{"d_mlp": 2304, "norm_place": "pre", "positions": "rope", "rope_fraction": 0.75, "tie_embeddings": true, "init": "uniform", "init_std_up": 0.0336, "decay_fraction": 0.779}
Each number is 500 + 40 x the weight over its row's rms, rounded and kept within 0 to 999. Layers, rows and columns count from 0. Numbers have three digits each. The size before them is the row's rms in percent of the matrix's.

# down: layer 15 MLP down (transposed), 2304x576, rms 0.0937, rows 1911-2010, columns 64-127
# up: layer 15 MLP up, 2304x576, rms 0.0871, rows 1912-2011, columns 64-127
down1911 089:495543492488490519493514482531486423495463560483509460564472469529556507565415528498455452496513436552528476468586511585489489505428473576480510516508489456488562488471527503479520494554424502
up1912 100:481509479454469515533563552539468529511540483518515488521501446500497507522511464431444470503478507503522480564504538440519470502588544506568544486504507509501444547534545578531502497522503470
down1912 103:545537481499537527585501427453504464522452462520516480437501481440408505532531414486459464507537643542435494488423473506478561456510455493434476502564511434462509522499500545528534477476553477
up1913 106:483548515439425493512469470522547522526531466546543446569586487516523557528478455504579454528458464495492439440533523493453369474440497553489505493505523469499523471536413504546557484520464515
down1913 111:567466537510433383573480500449536444496506449545487525444485378566487506464487434483466492518476525481505533548531511555468482426421494589482511477489427524464523546548497532520558526491536511
up1914 106:545499543520518454503507458560467534544437524484504466496471563510505458473465525507554519572513523497488517441495499452480553453463528443500550542510488479476499512511530531548528454478487528
down1914 108:483501523527457527488507482518558494476548443505534522411513517532496433515446471514462500514595509492518499467520532457451482504490482470482488558496428425464463528447438537456503491493500483
up1915 101:488561440389508545502421470554461500476522530494496491536495512482533553518498563452525523426493516448510448492397501505515531496487504453550519561477511445507485371433522471496466567471505493
down1915 100:465489482564520492448512495442482549594585507479480554563550510527491503485524518487491446554510575491526559569426453457488435527502459446515477502476520480550528426445561532425460380494532515
up1916 093:524514531473434491400560483512563481491418475550439489465464555435454500492439491505631575520422440441521505486468517538500517468465549509523585495492525486449549553633489557469561503485450620
down1916 101:564460504550444530550517474509517482516514518532534520465523510471491538462546548475473512484475525521506502537543556372561569477523455498476537461493507560442507477498553535510581532553524526
up1917 100:588513422452518481509565497489522597481488585485478549485509467515452537479466559453494525507524526491437515439506535444470473481483569475498486460478489478478508548526511521451523466471490476
down1917 094:425508467470481364509548532430463477510528503510462582543508471496550448414483507581557505481443552385479546488482435467518480491479516498449520505528512474494522538501480539509531568508499496
up1918 101:571502512417491509539519516485540457536528550483511458511535485482472484482478494489504458489509476482523485488472456533521549452461490476471382482498474564466546551507456506493482497490480448
down1918 087:526524483528522477462482532447470498428488461474478527520410497413495498509438494529533500486458508494468591470445479551485512494518429460503556484529545551427516500458534469509427510520485496
up1919 106:531493482473515490482533517556457492498509436538478528453577436495477570530444454488547467545436434469577536528474568498521494500465541495498438506464495371530424407475470484455496466425463481
down1919 107:521497494569549501490502496535530558463441481469470411533482509479567474471442504472481503501421536542514409443544531461586499549529508432505459439416485560487462489563472506433537488549460458
up1920 106:542479493421483427461535441517503416544475507511621479469470559536472465473562500482569520470539429503483481525529469489472519533562566471446468507472468513537442448496503476458520476461533526
down1920 108:461509470432482540492556518491535482473527440500439481539497583533482416433502541495467499498508481513505535462453491453528475514428480484410528542519615513501490481557548492563541467497509530
up1921 093:474556487466500541404611468496464483468463482473497488485464492464584498487515537508481494569539558542473469395459598544490517513460463454436462491411535537502396470528537513476617480487544501
down1921 109:507509482505479465474567505451464479410475508443514476507438511498482508473494524505446573435552547462503474505480571494570511503589410530471548493554490561522475494471540504506538444532530507
up1922 091:497477455670528543494478535456564559518467472482557508463438440493504483458587587481556529513552518503562473462523450461509481510499473449486466444507552461486464504477465485434501500493479514
down1922 099:501555463478493517465508551579567503473624495458539486465438534451549491544544450570485449486560511541549493487524432484468446474468476489469519447521485486481522543411544502589528502566579476
up1923 095:455478444534484503505501551492448601460516483516466429566480516529527516538593475483518470511508505493500513489536449440505541557593488513501555493531556487450566516463500512502500553485538504
down1923 090:546541529437505502466477507567555485458471440546517447487471507470530493588564479491495485523464551504500550485557478483423496485413548528510437516445503498474502482429533502517498528414588520
up1924 096:512478537529447470571504498473539529451494576489475532472423584444491549508509528528472527502480466453483473497528505390540466489575437488501451423463546561534428532507508471520467518562542489
down1924 094:437516529495476494449557496514545542513533483497490490562458482443509532584499510545509522514472494509502509573551467511510456499478432506583535595475443478457523504501496449559490534534507488
up1925 115:507507533565479531506585473570550552451532575516462504505555470496480475546473488496461446588490502432504448530528537488492430550521485517527492414514477411432483483465515521557543558501515512
down1925 097:495461515535535527491547435585512484460569532538501500524505519471485515473499507476443392561504584450501481469564515520529345513493497475475492489463488426463474510457606521530608525512513501
up1926 088:433529539516464485500493514453447443495451536478472550510481527540567526495470479412504482440463526485486555557469494472456524539525499540457512492524520525587552497456504535521395421486603549
down1926 094:481485500474529533511509533479525503605517533502475509482521572531568521466447523485498538490426497511442530520431516508535521502432423451509508504474472464479540441569507467489556471584441550
up1927 105:492494542455401548533451459534534527521449500549554474522527486476469590480467540497484466525447543508611551528508473520521449466541545538498509468435512536444488541476598531465504553436479532
down1927 104:516562463470510454599580461442453495520478450584499474535430545518483535520511526505485497511518573508486511459526517552517456497445537431522486437439461530466539515463518552485530505480485537
up1928 105:501544473554492438478547539572536475467525506490438558493490501481451552546531494515480544505491480486541521506547497493541514471491525541492488536508542475575520459543500538462531475501548465
down1928 098:518490548550507415413465474542520514436482500495514532456487540517556529464546572496537449445489480495529558472491506538499471545461531555539393471480531487537532485560486501492562507462521464
up1929 099:499495539485556539478495437485585612514448564518540542483558495500516434506524545538485502473424532542477485491506490539521445436533573496535517435424474545505492472537419504541490548632471480
down1929 094:422497538514526433535500521461504495491443437489531481529471461500538501443498538498495571488622495527450479520595495559422453493396496504527523527482507522501580525503492526525570524542504501
up1930 094:534529529526500463517554510479482405508451448486393503508502555431472521467528545527391586530525430546530488527364512423484508513558498460479519552443455486497387479407524524432470564534536524
down1930 097:440476493494438488443510487475500567468513437492582512488517516517529491479485497519478505442531498509457508464523473528456526472530564628496506490469539510505458454550567476476515535489452523
up1931 092:456526472502536471521504512566522465502525510462530487533530493540504493473495464470481495522575505518534471432596488486469500473536502484533429502468551533532509457504480464574505530507465518
down1931 096:479542559541652454481449496483586514583497506507628516475535539459474524511581544520414399541494545483526498503569420515458536510494481557486560493548502525487459522591445499483453455472603477
up1932 100:546472534471525520447539500497505502517540403487550534503536550499505565473518516467505579534500534509547490490514492480496501555464507505555407499545485534525497566444547532508543543558525562
down1932 110:481464464516511515461529480483519471558469504506477506454476394511554537522482522476455546537462483506518535580519475471558521516459520541531486468515483550488417509543432534560502514463480547
up1933 098:479546536494477456462490507529522558483447447490525530576442471490522491503515471504537586558476453533531506443487506516475516450491540506558553489497466444484513499519487515468548502487563462
down1933 096:469473343524577484470549465475498513480510584473503534479491462528537539495497540491504509515468509499567514473501503505551464493564540526560463500504516540434553456508512536507494509481489497
up1934 093:506449458552487556466483435517422531591517508538526452521526439479477505567478414444549480585490498513532509475524580445558528529499448433495523472482456494417492502425499538519482500465444491
down1934 100:420531482534465490501473468464527539502485492586517531550443477499551518457466481539539454497523522453525437488550554508500493480521578493471498487446497512511490518548466544555462504520544450
up1935 099:552518529456533493462529444484538474536427516533462549531496488444574465464467556459462491530518551521458486431494505527480469540461543422597514589506479448486572513514534476485509532511468500
down1935 112:529518454484473505504565478482522593462538493503530472484513534503522452532489449442483478587519482558518465497518554506431562496557442564515490447476529469546430531525470467510501473498528464
up1936 098:485512492459483520488514532488507552531570496506501575516556507478489569455551419459502543510454425484455513477589477533496470479467475552478494521441506492502472506463483503495575502475496514
down1936 110:517421527485501527531419509461482533442480471426482454542504507558554494542451492437526508504529479451459541511562580489451512473512514509546518390514526522414489461555544500475554536536533514
up1937 096:551501490509467507532502503441467459514546522519487511551458521527557541451484516441535530549512442544485512613526495531478544448491527471521486477545538432489448541493522484483528507468550419
down1937 105:441463539491530494531479580502531578483541479547510448561494377510562523453454490458534488573526530540494496561478464501568498509510447491534508516538446406510444620555418457512518476387543470
up1938 099:475479459511486504502509496479530500516400505498402512465482448477510494477484503536495494468468493486462525496443585513543514503521510552422458525540532497510508554557449529442471467479510571
down1938 088:483501516473458477489571443481523549576446469513443499481406502593441490522505534451484571513444513440464500515576556514438544510457501570559555541537421452521460465444518559528555517562511502
up1939 101:531494504488463453511517520559508440490474507517485489529443532580496502471496489479541491402544501504496536507465490526450542492481501467499535540509482523520518478494410432434495399474484543
down1939 099:527473479581535485507487359511489515526460486488423494447463492530462521506421497502502440470375477509426478515475490445473484501528548503499434623523493480497495488537559566434418568460450542
up1940 111:529483495451549592507475540569467484499520464520512497477526496436480506505490415518451463456526408504508440487488540488493510464539436556434576460492468533448515430443500487488481510499519515
down1940 104:492476500450487528601504497565513438524531455463490490516472522501507503589532482490496565518503530580542461476467533413487518582458534528556531555457506474527459497484550497522411518544482542
up1941 093:482514540500514524515440528495562539426421497492484499536422495519442470538576440575473484494445526489512515589451544489513435443430572435520544534449580569537481559468528511448496579533521506
down1941 103:517495552527517522523519501535460502501552511547468497466537454473522508417528462503569524492471485433487404567522450500551505503534538447598513508499470553508470544447516498532439463485509542
up1942 096:497539462533480456505538504447428536481522529489418476450400423516472497489537519540462544518445440463474548491487490455475549444543501549529535554477501521530449500468495526500432511535458430
down1942 099:495484500575511532507495521502527435570446455461448517530520472482522508442521466521521479571496593495479520510507550429523567537520524540473553562466494544491465508434464518459516471499537604
up1943 096:524488494443532538545513405571494538515488517441486589416438480453522477553535551433493560507497472527577529477515440493464466474436483510456446585529487475504537498482465500519518466519404647
down1943 100:490476502506485529578479447463522449530546579472556529490473437473462474501485398535488514488526494446548499475461483524502503515544460607489522506549506525493507489547484566513478513518551547
up1944 098:497474573483479534504464445491498453552552420497540511546539522453441433547541480464383505529491551464434507427499463507479469541452509500495517551440521495492473464551456477442558559478507516
down1944 101:596582442470644512426437489423497473525459449440536498473528561511502422549547481517471525487473542484429455559470500555515487514464520511504511540437539565478564543396445491439546513538458527
up1945 100:516614485556460571470503538452559476617476528533546419476489494479498566401585504555469557459541449452478546469404487547447500528430496451480495487537507508496465513463431452503524576491533478
down1945 094:538548485455470531441531435537492458494521532561508428483468492504535569423528506490499473467544524479501543516512492427451551530520509476507539520475483472578467488547563535521452508463443566
up1946 098:514500501520517473503541392526519450533474427516490532513553513547444512518551505484530530504485555453508440511498517556495581512523478495504495524511485477595506561491473506548430539449461548
down1946 097:458512510510438481568453463562574496540571458451476506472526540556452492534497471523497480457533601477492466442470489462477475500476563535575542515499548534524469496401460499473495500423526473
up1947 103:468522520466505482445522516499399513443574541458490416529576517514555485494476525537573529537493477458589501483486497519509523504480462484511502473445562538568507482494517504494493451543548478
down1947 112:474505492456476453501497529443542496493486499432536485482471539553524532587494569490491542530535527494441494440499573503504507546465511517560440485473522555471425476505484505545449470480590508
up1948 086:497474560469474460491529544499532588441502455477474541523457495577460527551548481520473467555515488468529520483489506431499483560472472509561510561514518537508499529445507504442589543571474510
down1948 091:519487513598491452506520566549561501496519578490496490529475510454520460524505560427429511512488510485500527546519562456526530431524503467489565484496437503526475512529440472540465468469509518
up1949 103:539462363554517483491527552488553480515493541418493538480528571532487531500507506523482583586448419581553511613527531473448464467573480570446428498465520476524403505472578529437452471468465495
down1949 109:590434525528475468508501490484506517494485526459411544579443526484494520582490522482451516522440477555540481470528541519436485510533480482512448447471465440526425515500525470537466517506511420
up1950 097:504518423467433465504507559532503421443522425477468536523489466594540489482523448560524551488446439545514540536541498536501524470526527538501544509521448501515525527465467539562544513489484460
down1950 100:470508427485544460492521532504475505484458522457465476505508506372519511478510476467461490518510499473519489527464416450516518475533475527544502499574577514522520500441502508602525466522401557
up1951 101:491546511513501461450422462514456462515482524563492461474459508431502469477514560498469458566536480471516461537445496440533546508514499552518529465454564569542487504595467530491460517502518545
down1951 098:580522500516467519561517502505472554498430448499485484510494599495487466528474455497542507499489509453563469564488508536511480465476517501556493428490486441547492513488520436522560515445502485
up1952 095:532438457460491499525594471451604470426514542486436516530553513504551534493505456503554528506539555521555451399518560584520426563571533495471423471380516542439496510507468507506569518545529523
down1952 095:491461499468466471529484499541511493537521583502511508456499507479550554462455448444510468474544479509529452526505478451605541502565488529498483524428461509478523416525426536465523454489522526
up1953 101:473495522518423513478498542556555554463487474476489505466548457556522499431473433479457481428543468590519565545469480470516446478610477519463439534439453550516517556590507519459463533443488521
down1953 095:484537508461482525494526550511509551453446533539448486494436514527560492550511466452483474498440428525472513614441495540517568499465511528505451510490516457510484539507525550505527541530592513
up1954 108:555469469481438505549521492541459578523490476467551533465474538496583495495523446462390482462433506533505463531483462488541524521462553522533506507572490435479510541519480412465506514454437486
down1954 092:475510562430490484502458507539484526520497471476500463499508527472535497528515498456494510456488593338523497498460497526515453514509503491465482555497506461513518471525426558556564502513456579
up1955 100:448502537480481509459561519556486415492512498561465465471539499482474471473497586460509544507538456500495442477505469441435510531536494404496497526475483531423552531422534495452451526489487515
down1955 102:475434476555507493574501524486475465459489521548503507506449486511493465482502533510473510453470463472544524468496499544454501540508554484550546492512491497473540491442474504514547481438446474
up1956 095:436548521466525439458446537527430465431485509574567497494420496488494553484473500447463507440493517540537483502487482501507513503428438493472414441434445542525508565440430504486539472549419470
down1956 103:513524481514505483441500525567499517512555472544459507453526462521527489557561535541503529555518532487475470503486468475598427492589488501487526537526479480481453497547583464487504574455481472
up1957 095:413579434494486462431437536537486485519534481525503452483495479495475479494501509445559505560490481486512478409499512576538431506483540435462515504568500516546528480463492529434538532448513507
down1957 104:492557541516508503495511511505471520477510517518513458470504552534521576402536425575464448498505467534539511515463509455513531436507526615506497461518541506479544571453502438497523477492492443
up1958 100:551479524574567468449547549532495439472471476557521433558488484555462555460516498427435493509523520437501489529512485446482497460439431500487492477498543585504502463470510477448467524449483553
down1958 100:516549519568482542517535506496494472457529441538507503558505438504535534536509569437503437454485490495476508543492436511507441460447476479577491482481473434443481518502455572509478527478519521
up1959 096:514561510492467522533484469556491529463395473526556457502510491440491478488430511528513466456526459618543519488505497435535532404451523475517507500492534581484532492502488454442502439509509443
down1959 098:549561440518549493484522429524512498484451567566544497520484542429444519551528523487533546496490517467441486492517472545487487511502440458544525521472499594517518464422503527473495502475569627
up1960 101:506550480537514508428496533484481504484517506354525483512510538508493534461511473470437514495510457495503541511535529541425496461478467481456514410467540464464531526448541555498453521431509366
down1960 088:469470498535470490485583513521521406554511493501494498529513560448522472464493460451488483526514451495502550529578523430562466462478469523497569525448465485512528495532481525456499566465482435
up1961 101:504464471527491484491578483520517470490456474438626502534580562521514472489521508492518477415460535490486507527477468489487444492533475479475525541505490481587494540488491548532520502545464531
down1961 096:478556456511565454427556488455507506522460468458554496526515521507468516563522528577512489456452497511533483550496535502539531536469502496478485491484509543599457510447495475491522510496519505
up1962 104:521546525522489502490525428484500396510446524586472437515489557483483546515558480476548570480512470482523497475504471514483497551528477465471432481490483599461549511532630484572568465448475512
down1962 110:534512466550532517538448571559504470479479498535479466537541506444554484528534493545523519527518454494520486530488480500494414562514490459565514520481510502507517439410515491465448458441555434
up1963 105:509484462432432488424389512554488544511483496498480466492515496473563572541417598552528507493468474565521510455451504519489480500440540472525524544511478477518528544490582541522496512508538433
down1963 111:477591481532492477495475420505534515468465567490545504536442531551471590428497475537473482481490453490577469469457550532461560553575537507548499460491508601521455527510480447616496434467464488
up1964 099:502522513440492413512512476515475448447507533540552514497519494407535540543482460487475518416490487485541553467544499448514437524513521610508593550505521468536470508500546506476544550480551459
down1964 101:542458488490470511449556505460495506560451590520497506515452510524477493542533534455481490442491482513575504496516483485469451505554441474505501445540483508510588489553514514468490545519453589
up1965 102:562513507480562551490533486505399465502515426471503463543510497501521538492510563488517518510493542523460416484565505449504478445518516470472485480497547544526512453480543480508472489518484504
down1965 101:484526470511534490437463551536476473529546472507513452510508443481505563523466472496554544464405449460484467511522529467474497492497495471501473498502454474450483472505585498504422438489444490
up1966 095:579519489582492512449519486495497475485494570540517509532446415528466549452501463568468492500549530524536420579463559410416458430502514555445507525499487444500495507505513481508488542500455512
down1966 102:472538483524447437538567476531473490432508531488478462514538467502490564511472454507402447434583483506485497560490484469448516572431521493531536480545507570489547490474487451478518544606525498
up1967 097:458510485522448484529520486461554500561489499491488486505569513477518502500478556504375498564548491497453539481437538475524549459523500533498479564462509486565489553506507482534563518544532505
down1967 108:514508531497529467476504523482452498487430459510503500497535487471506489440495490469505526503465517472463493474528505513449483527527556469546478513490518522546536489432500521426509573475485495
up1968 100:484494439562446502526571537505476475549485487520559478523512491500500460512455546513371453499489499498520503486489490567501588512444506524426417472606537513483467486496503547505516480517467458
down1968 098:488459460467525450557446472508584501578411535510449452456482553457496513482466528417501445517483528563471515479483461465523616506528492514445413526577471500453521561514485474469589498451511446
up1969 091:540461496526466513517440504557534534476409540542482455511547476518480480461509492467501453509504519436482554465517455513535544411554476467614495535494524501519501467486534477451477485470497493
down1969 095:560535521584427551493507448496455478499487497525354526499565522540620522419441519543525545514516545550442478520591437476473460552493510517451470526546508488456497485585453533472512533468492529
up1970 100:528537485512555510481533598530557490425480476445487472549417497439532530484546485542535501527536539464482495473473372560524471516512518496545519514495525522530453499482512458544537561464500536
down1970 095:543496558475534500462523459509577588465476431431487573489484577485470436449526500469476476525468538475500401496497463526544504438544508513524554510515582496484510531503467545492512428538481561
up1971 106:608454544530491472545490459506454468483444502467517529544548510478457454454399448516475515528451536514417546494576533564537534509461477518547537584553534453559538503529471539445583537497448516
down1971 104:506477432445525443465499514519475489501522500497502521559534454459558467457465518482463481491549499451492521563526514478450463553523486526482518526556476480498493527494510514543510482508454529
up1972 095:423512556500387461510544561517492475578453532454444437543498435548529532523547489491502463523529520484528479484564563454560538454499581553499493548435462397555538553460540501499528473512541487
down1972 100:511445542492527479501460427409504443547546433460519529530498477508556423513548649589448495545447422517499529479506434519461535480451524508515442514500480548483497469429513492523501592493506463
up1973 102:490469478441466446535540447548534566564516527532489504459578523545512483500518533476447479572512532562545433482456469536484491525538529489470462538509455614572504495470507528434508514563420513
down1973 107:509520529501558559552453510486577484521542485519378502513532485593530465542532490476546504493539539477499482502497554510524521509506496540532534467525477513491484520555451569472522480461520482
up1974 104:492537510500526502483537467487484483504490523540516486518466493509483488524553519534557472540476584419551487536513469539518493497543540485502453509426499473438548518516447496494461522522467425
down1974 112:455578464534557521481460422482499448579544537520491478497447519553562537483515477596471431456439542504528497532540433444495562466499544488538527430469529445486492478464418493524476529463471477
up1975 095:501523497452450491470484455481491452517444462544442444495528505503500545480486560468503564483510479463571553463547490453505471476509460472568476458568485538433477463587489479428486539512548468
down1975 090:477506536567515505516478462472497429508505491441476513572479482545485486496505455577514442466477510473532518550502486543536553473425512499513468541413478592563476464491494449563555430534443466
up1976 102:480486488543513534515481482530485420501514495510524526547502508526497529500482459420404430550501484439498519492438536480522444551475537501505493536507493474524437450506521540494523507462524529
down1976 107:514481489507527475524494464523529463474566585538524552444495464555536444482460461515513501464504530465539484504448451484517518573551467530513547524463464434517523520460432569467488572457469437
up1977 103:480504476501479507541504483465471532431495479521526533475509546490480503482406537491554546464539454557481471494522517509564534460531533493617517513431494468495483540518451457482493532580434527
down1977 103:560536511482499498516542535472469516498474501554489544556470540523530437535458492561422472508396504532462478512462485474568558533480518498535479442557509449494492539529516554539428487509406424
up1978 098:533577591482448560532542535374483496497527536455414497533570467570424454443492433531441506424514489550545489490490516435440558531523492451513529509507466470532482477541487543559435472427498476
down1978 098:504524518524508486483573535443536530506548428549461572589461480524438478472468504500456536477397517476428449474444513488485478515479538528561528482466476463504510484498457559533476534470528505
up1979 098:509446466521538474474593541519543518504493500506470539569468550482459536483476486513553527516481335527576498471455499496510541490471538574497443497505540599504511497464618433521489515540548519
down1979 096:507467524502511583449486554441451488495479489616447453527408477456517525496560459466507472533456547440506458482567460488447476566485544561686481442556465475485481461450575509533498487548520559
up1980 101:552489583426516495460454424531529523546482450505534486463526494573489470494512512556542519471473510575488553520530479484511455521487544505566451438436453531504577448484540451519541499477555566
down1980 101:459503464505457536529530465479525500562539504491528534452464416562477501427465545549463473494538520481491560510512512554537502445518543533539456510499478529507420530469468471521538474480583531
up1981 099:532477542501581458503508547487483516480529415498394493514489453486513515516454534605543534563446600506428520466507464452527585490536492524446504445500493431504502512478526522496495428473444483
down1981 104:566423517490446495481457556421453580509516483509472555566460470508490412480500500535404457533530499527461505497479464517505517489571529445565517495494460498542605516509547559445494517519441566
up1982 098:503514515497500535504508527500470535508447461475379509439457585534455557499552527432512550516573494516596465577455517509535457537547578496530477502547468529483514478490570478377502521500497449
down1982 099:467490524505483498500510517537521466521509516523428486476527459450452493472508501488428520523504507494471522507559513512433438510450432545519556507563544562538482490525394532472519570511526472
up1983 098:550450477556425508514462498540473492479498478561484518503515507502492608446441462447526530483468541518431495484510504519531522517466495550499498497416482475561487420449526510512549508509558517
down1983 102:575570552524461440501489466488466462487513490444443505477499534503508461494536496460404455485434497448501505561486480519487475461472513526490519479496471465464472430594490432535483521535508558
up1984 096:524481493483516473501425530418518458473501487450386551484457429520518502538476535510537490488525433483486475557529502528460521498498468541466459499451597509477538451526505525491525485512550589
down1984 092:529555427600494475488493477505570489520524467515465427544476463491524438548502442509484537584566499522451450484519469443517512554527554514475485530478478503478524541529541427601484505506445448
up1985 097:531470514470426541456490454553441506538531465528470518511449566500476486524464472506464496553490504468485449564512486475551511521500470512422477480535527500526517510504528623501470507407439468
down1985 102:591509488436570510469455429558523460480449495493564515491481419456510560556467439585581562538504514535478423477538508521500536543585439459553455496515472520543585484530484443492461486541474493
up1986 100:450488541494534497497474464489416517573465445500507447452523578537463514494547447467468453530499579518548511532509491511483445530446539488452474537518414481437518466536539487523504485465541469
down1986 093:524491469532486554498482455485514507474534434548540483466519494475457517415470486517464555530503441473491486437481527460509513409496503429548503501479465530549493494584543428468448448402513533
up1987 102:508519483458525504496495508570486441433503418442544505535510474511540519463459511476495492452507539461503551489475518517540555535474526521522571449574479485492521523524496519478551460470503461
down1987 101:507574524471484496439492477483558470484488498506516522453463540478580462568531501547491550436545484509475480553509473535485486557486530450453476509586520534494483470472391538468516507441454496
up1988 095:547456488513529515486494474448483491522594520540517516414494456531504468498497555415530479424571474460447469471485506561487552409466578505523446563503503432488552519564444521453443570442450463
down1988 104:517540553480480573470452486552543463427444527436525464557533520485546563490502430442500492507518476512535543545500572463436593467489534524505485456509511523587425491538472446515492458533592541
up1989 099:535555502488525478577553469467442489481524526562490464472483523531472544489500450486509501534512501479507436428519483455520484469535447495534524583472510517454494462490422583473518506489481555
down1989 094:504505447463419486499537474510490514416539599508472516505433560491469576512525488531493495508448459509487519494520525495519477499512568485544509567544557503581534502527498467520528480538472479
up1990 095:420472491550532429473563489536491529517454460553513475516513544475400438523495501480510569493476530549514474505467508473429536465508510503522513488524573530498550494454479512453533504517496524
down1990 094:519519484471426496557525493451404495535510520509506526484636521564539503443469569474560529512483475453503558453537478495575512564501501517512493538429521513468571542455532598449519504537500456
up1991 101:535476519574545502439557532414429458620478552514547471446540544541530494463556518535436482500437495536452540487490509503521483528452520558406482486447462452530529518533446532486458446549530535
down1991 103:478536487478518495532473520503491563573447501460444609564430491450494466421487465543456544507465542570514477473545503550456575496518562534533533485489500480580418556488522538444505524503496436
up1992 097:464457485462513485470428428484529514595448472465584388434467564573476491498430496522475582520473472473532530550505481505453506511452472501518477461461548484412464486490534459478517528512408477
down1992 109:559484490479575490544490492468520510485473517432469451439506558491459440492458502534496516520470542522501517517516467507520583532446494561508465460526515445465491500548491543517528416548545504
up1993 098:470497479499461528475452566474526527403467487470553535527513597500596535500510508486515538500469446432485497468508466486503519434478458531563435463472522461467426476462495498563492492431462463
down1993 107:492523476520536490518527514512470540479477523569500523529494529515539419507510504560473509505528486560554490537538494507542519474465583494483440459475517468465480425455567492517490509504506472
up1994 098:508440476520466549522523481469529552483429502502491455526427512509487500475540455511551536583500575491493465509484470521463442520479505512532495496500496441529594469475478522563535525501477512
down1994 092:554567421506483521537496522529549435576515462462484510501457510474537505526512515457539578460469515567424437486539528534565499520513536462475510409486461547491520548484455601516473563500524490
up1995 111:438472517506441547500520504480561486540503442463483528504547451460455469471484490476439434476542497493464492476521497499474475490480449466448604508447520489433530545530473527424483506553435501
down1995 094:438440528481482624516536511496518532525476459501564532534506467516543466542545479508531478564482472484444490553511522517459497497460557531480491494506499456532509507482498500486413518494418489
up1996 098:558523484470548488503493512534534584502499397501509555463394455521515492485609454442595509552521465445571520498474538464474499494505471580475475453500484478517550510499552546509490476505475458
down1996 095:486530401547585477485435522529539477483527478589519431469501445499512488541510497509517519467523497501514510607547540500560511405504505471464466477528506498472486512551504482548421493577468548
up1997 100:522466514504513456549489463462463513563446496479534486537571469530491504512420518434496439455511587447415505520508579430527496468514539482483424482468581503458527541518531589487578472545594543
down1997 106:458493443473555534551469454466567466508480609552483390480490402450517471485541427488501589489541541471477584584503530523545532453555499506525534559494548415500488495494515549484478515550489531
up1998 103:553466513536481479552413531550478478491486493436452541448489544523546518463507511507590505471505486516525523526499517549498535522461490493478501452510501426507494471405466570466550548481467498
down1998 099:495482485542521428490537595484390508465467522466535497541452505439571530523567394484501529531493461477441459608498475500459569525557484462483532486443522611508483507512533516485471508520492461
up1999 094:538520493395444552445511489529485448450433548444548422440588518457487465505478571468418519553503494496460428515454467456489495474575534526460530452516480474494486489447606551482487586465492444
down1999 102:550442488503470551471558425564509480441546513590486568531374456488543499493500450486550456504485443499483490510479543465497450547541541548508511484523499490483546504509546520514523590531546517
up2000 095:476455442553545463505508592546416518513517512503471517430492529543514506553561453501526536494481521531541474445489505481527487514457492454512547501494519549537511476525472553461511496501485435
down2000 094:443463482532432505496510476477432487454534498515529485508506475456539454511407501463532525607507491506510510427485466536449600486495544519510496562517542508499463476475513502495516527530578509
up2001 104:551503497574481562480567478570498492469530488464545505491502486472478499515441492438511496499494536477555515557498483531536620443456435514556454475540491489489519460520560449510481557469521448
down2001 095:477487474451468471503489449463476500435443505512457521507477508508443458524505519535445499452518537557505514454450460479496489535536543490489564555458512490547505576432484477458504488442493467
up2002 094:506445549520553522559507480504497482460465419553462519468514565523515514502468401473466465464458533452473506486395384433491535484561542466524499492491508408619521456532486483526490473505462545
down2002 100:533475491509486514504546512527501458432495489466548563438516536473436474528506459532484500457512506528447491506481539534461435534570441510439496498527564527488468456515463461479488557477471478
up2003 097:515459586511486653479506486512529577506472467522506516534478510533452510453501492520513465520533540489509471480483502426529467543461517481499566460518478429583540489499482560556551472490464554
down2003 096:439486487502417507426499599436497507525517610485547531527535474466510482573499477439437473488459497446518519463500553527587485567528552535580430478520455504501493457504500484466574474511459457
up2004 102:479537471484520521511533519515504514484473561469537551501511491562532523476509498483527520521489455446530508505499550464550493511531476431532499523530498489453541490500526549420474459491509522
down2004 101:597427518537464506510441513516519487472417559417503464523474510472487455524482487562502501577543477497440461479551490513560490530514525478528474532503568523552498484527484491460516490469556501
up2005 099:480482537510531456478457546531453544493480457566524578612494418497544550486528558504467520492506552542547451384567466471495412563404484568495510468505512509549565511501479543423450464528436496
down2005 094:527540508457541528464465511512449394522611504488517492546435482493533533568495519573506500472490550547495449471481504504512501435498486538510571480477453431550480496460436508436552524497491552
up2006 103:542499559523512499578590540491433470495409508477498537586490447535544427435517505537432577481523458467527526595510467507474493487541413446439558471530520509536482434500486538486493470509507483
down2006 099:482462469458518523488497430511494457478469492456493497515508466513547473567524537500560445504561509501476489481524475471527536494561548503515490511443477560468468508497428522496499502591520523
up2007 100:516501465493484535445541491518557518377491474459510494465459556549556456507551552493513520567403475486459437556461518506486428490547581426374607499572483477521536493535534500517473475428475531
down2007 109:518442454529501506482399524545461514497498556376436531513521550538477538458508539512528565538493471513547526560473478533568443476468440493478568510503452489515469484504495486504500476471581506
up2008 102:441480492495475522462572523493467501485448557440489473538510534536489560518443479562490460492499513466524486469534491596531595550537388529535523472486504482499472441518526539556516535520523455
down2008 103:600539539454462502501532394442544528540569523513556435580471431470493490539540514483431498461460458476474455457440510549462506509535506457540513516566505533479515445555489464465517535523517590
up2009 105:509415543468551486510502474503506469416526465498438531445488444519535534468442482513497516469456512522535473526529551496553428439547502503523494527460498513488561564536446555547500530547441523
down2009 098:539496523512478516523515473465429489484492506457529568405485409527526414574502454479507504538538439562462574482563532477496496523486518445481512448531452520494518553517528478523520532511511513
up2010 103:529469492431512474488542532456460491491543525495520549442511462485457509501476523538510544495482460459431490515532607482509464499501548549455497480506465516469434524564506566516495531445492488
down2010 102:516429488448501481421433494498525516510485518499513485502449499545474502487507548467576412464585476445529498566530528505515484457510426477485517483450553429504456526477530521473482536494450549
up2011 095:512455550590490525475498539486455483495450533509511480510564496525524560510535520555435463486511493426584481484505553563477525534460499563517523534499535500509529537457560541518515571455521503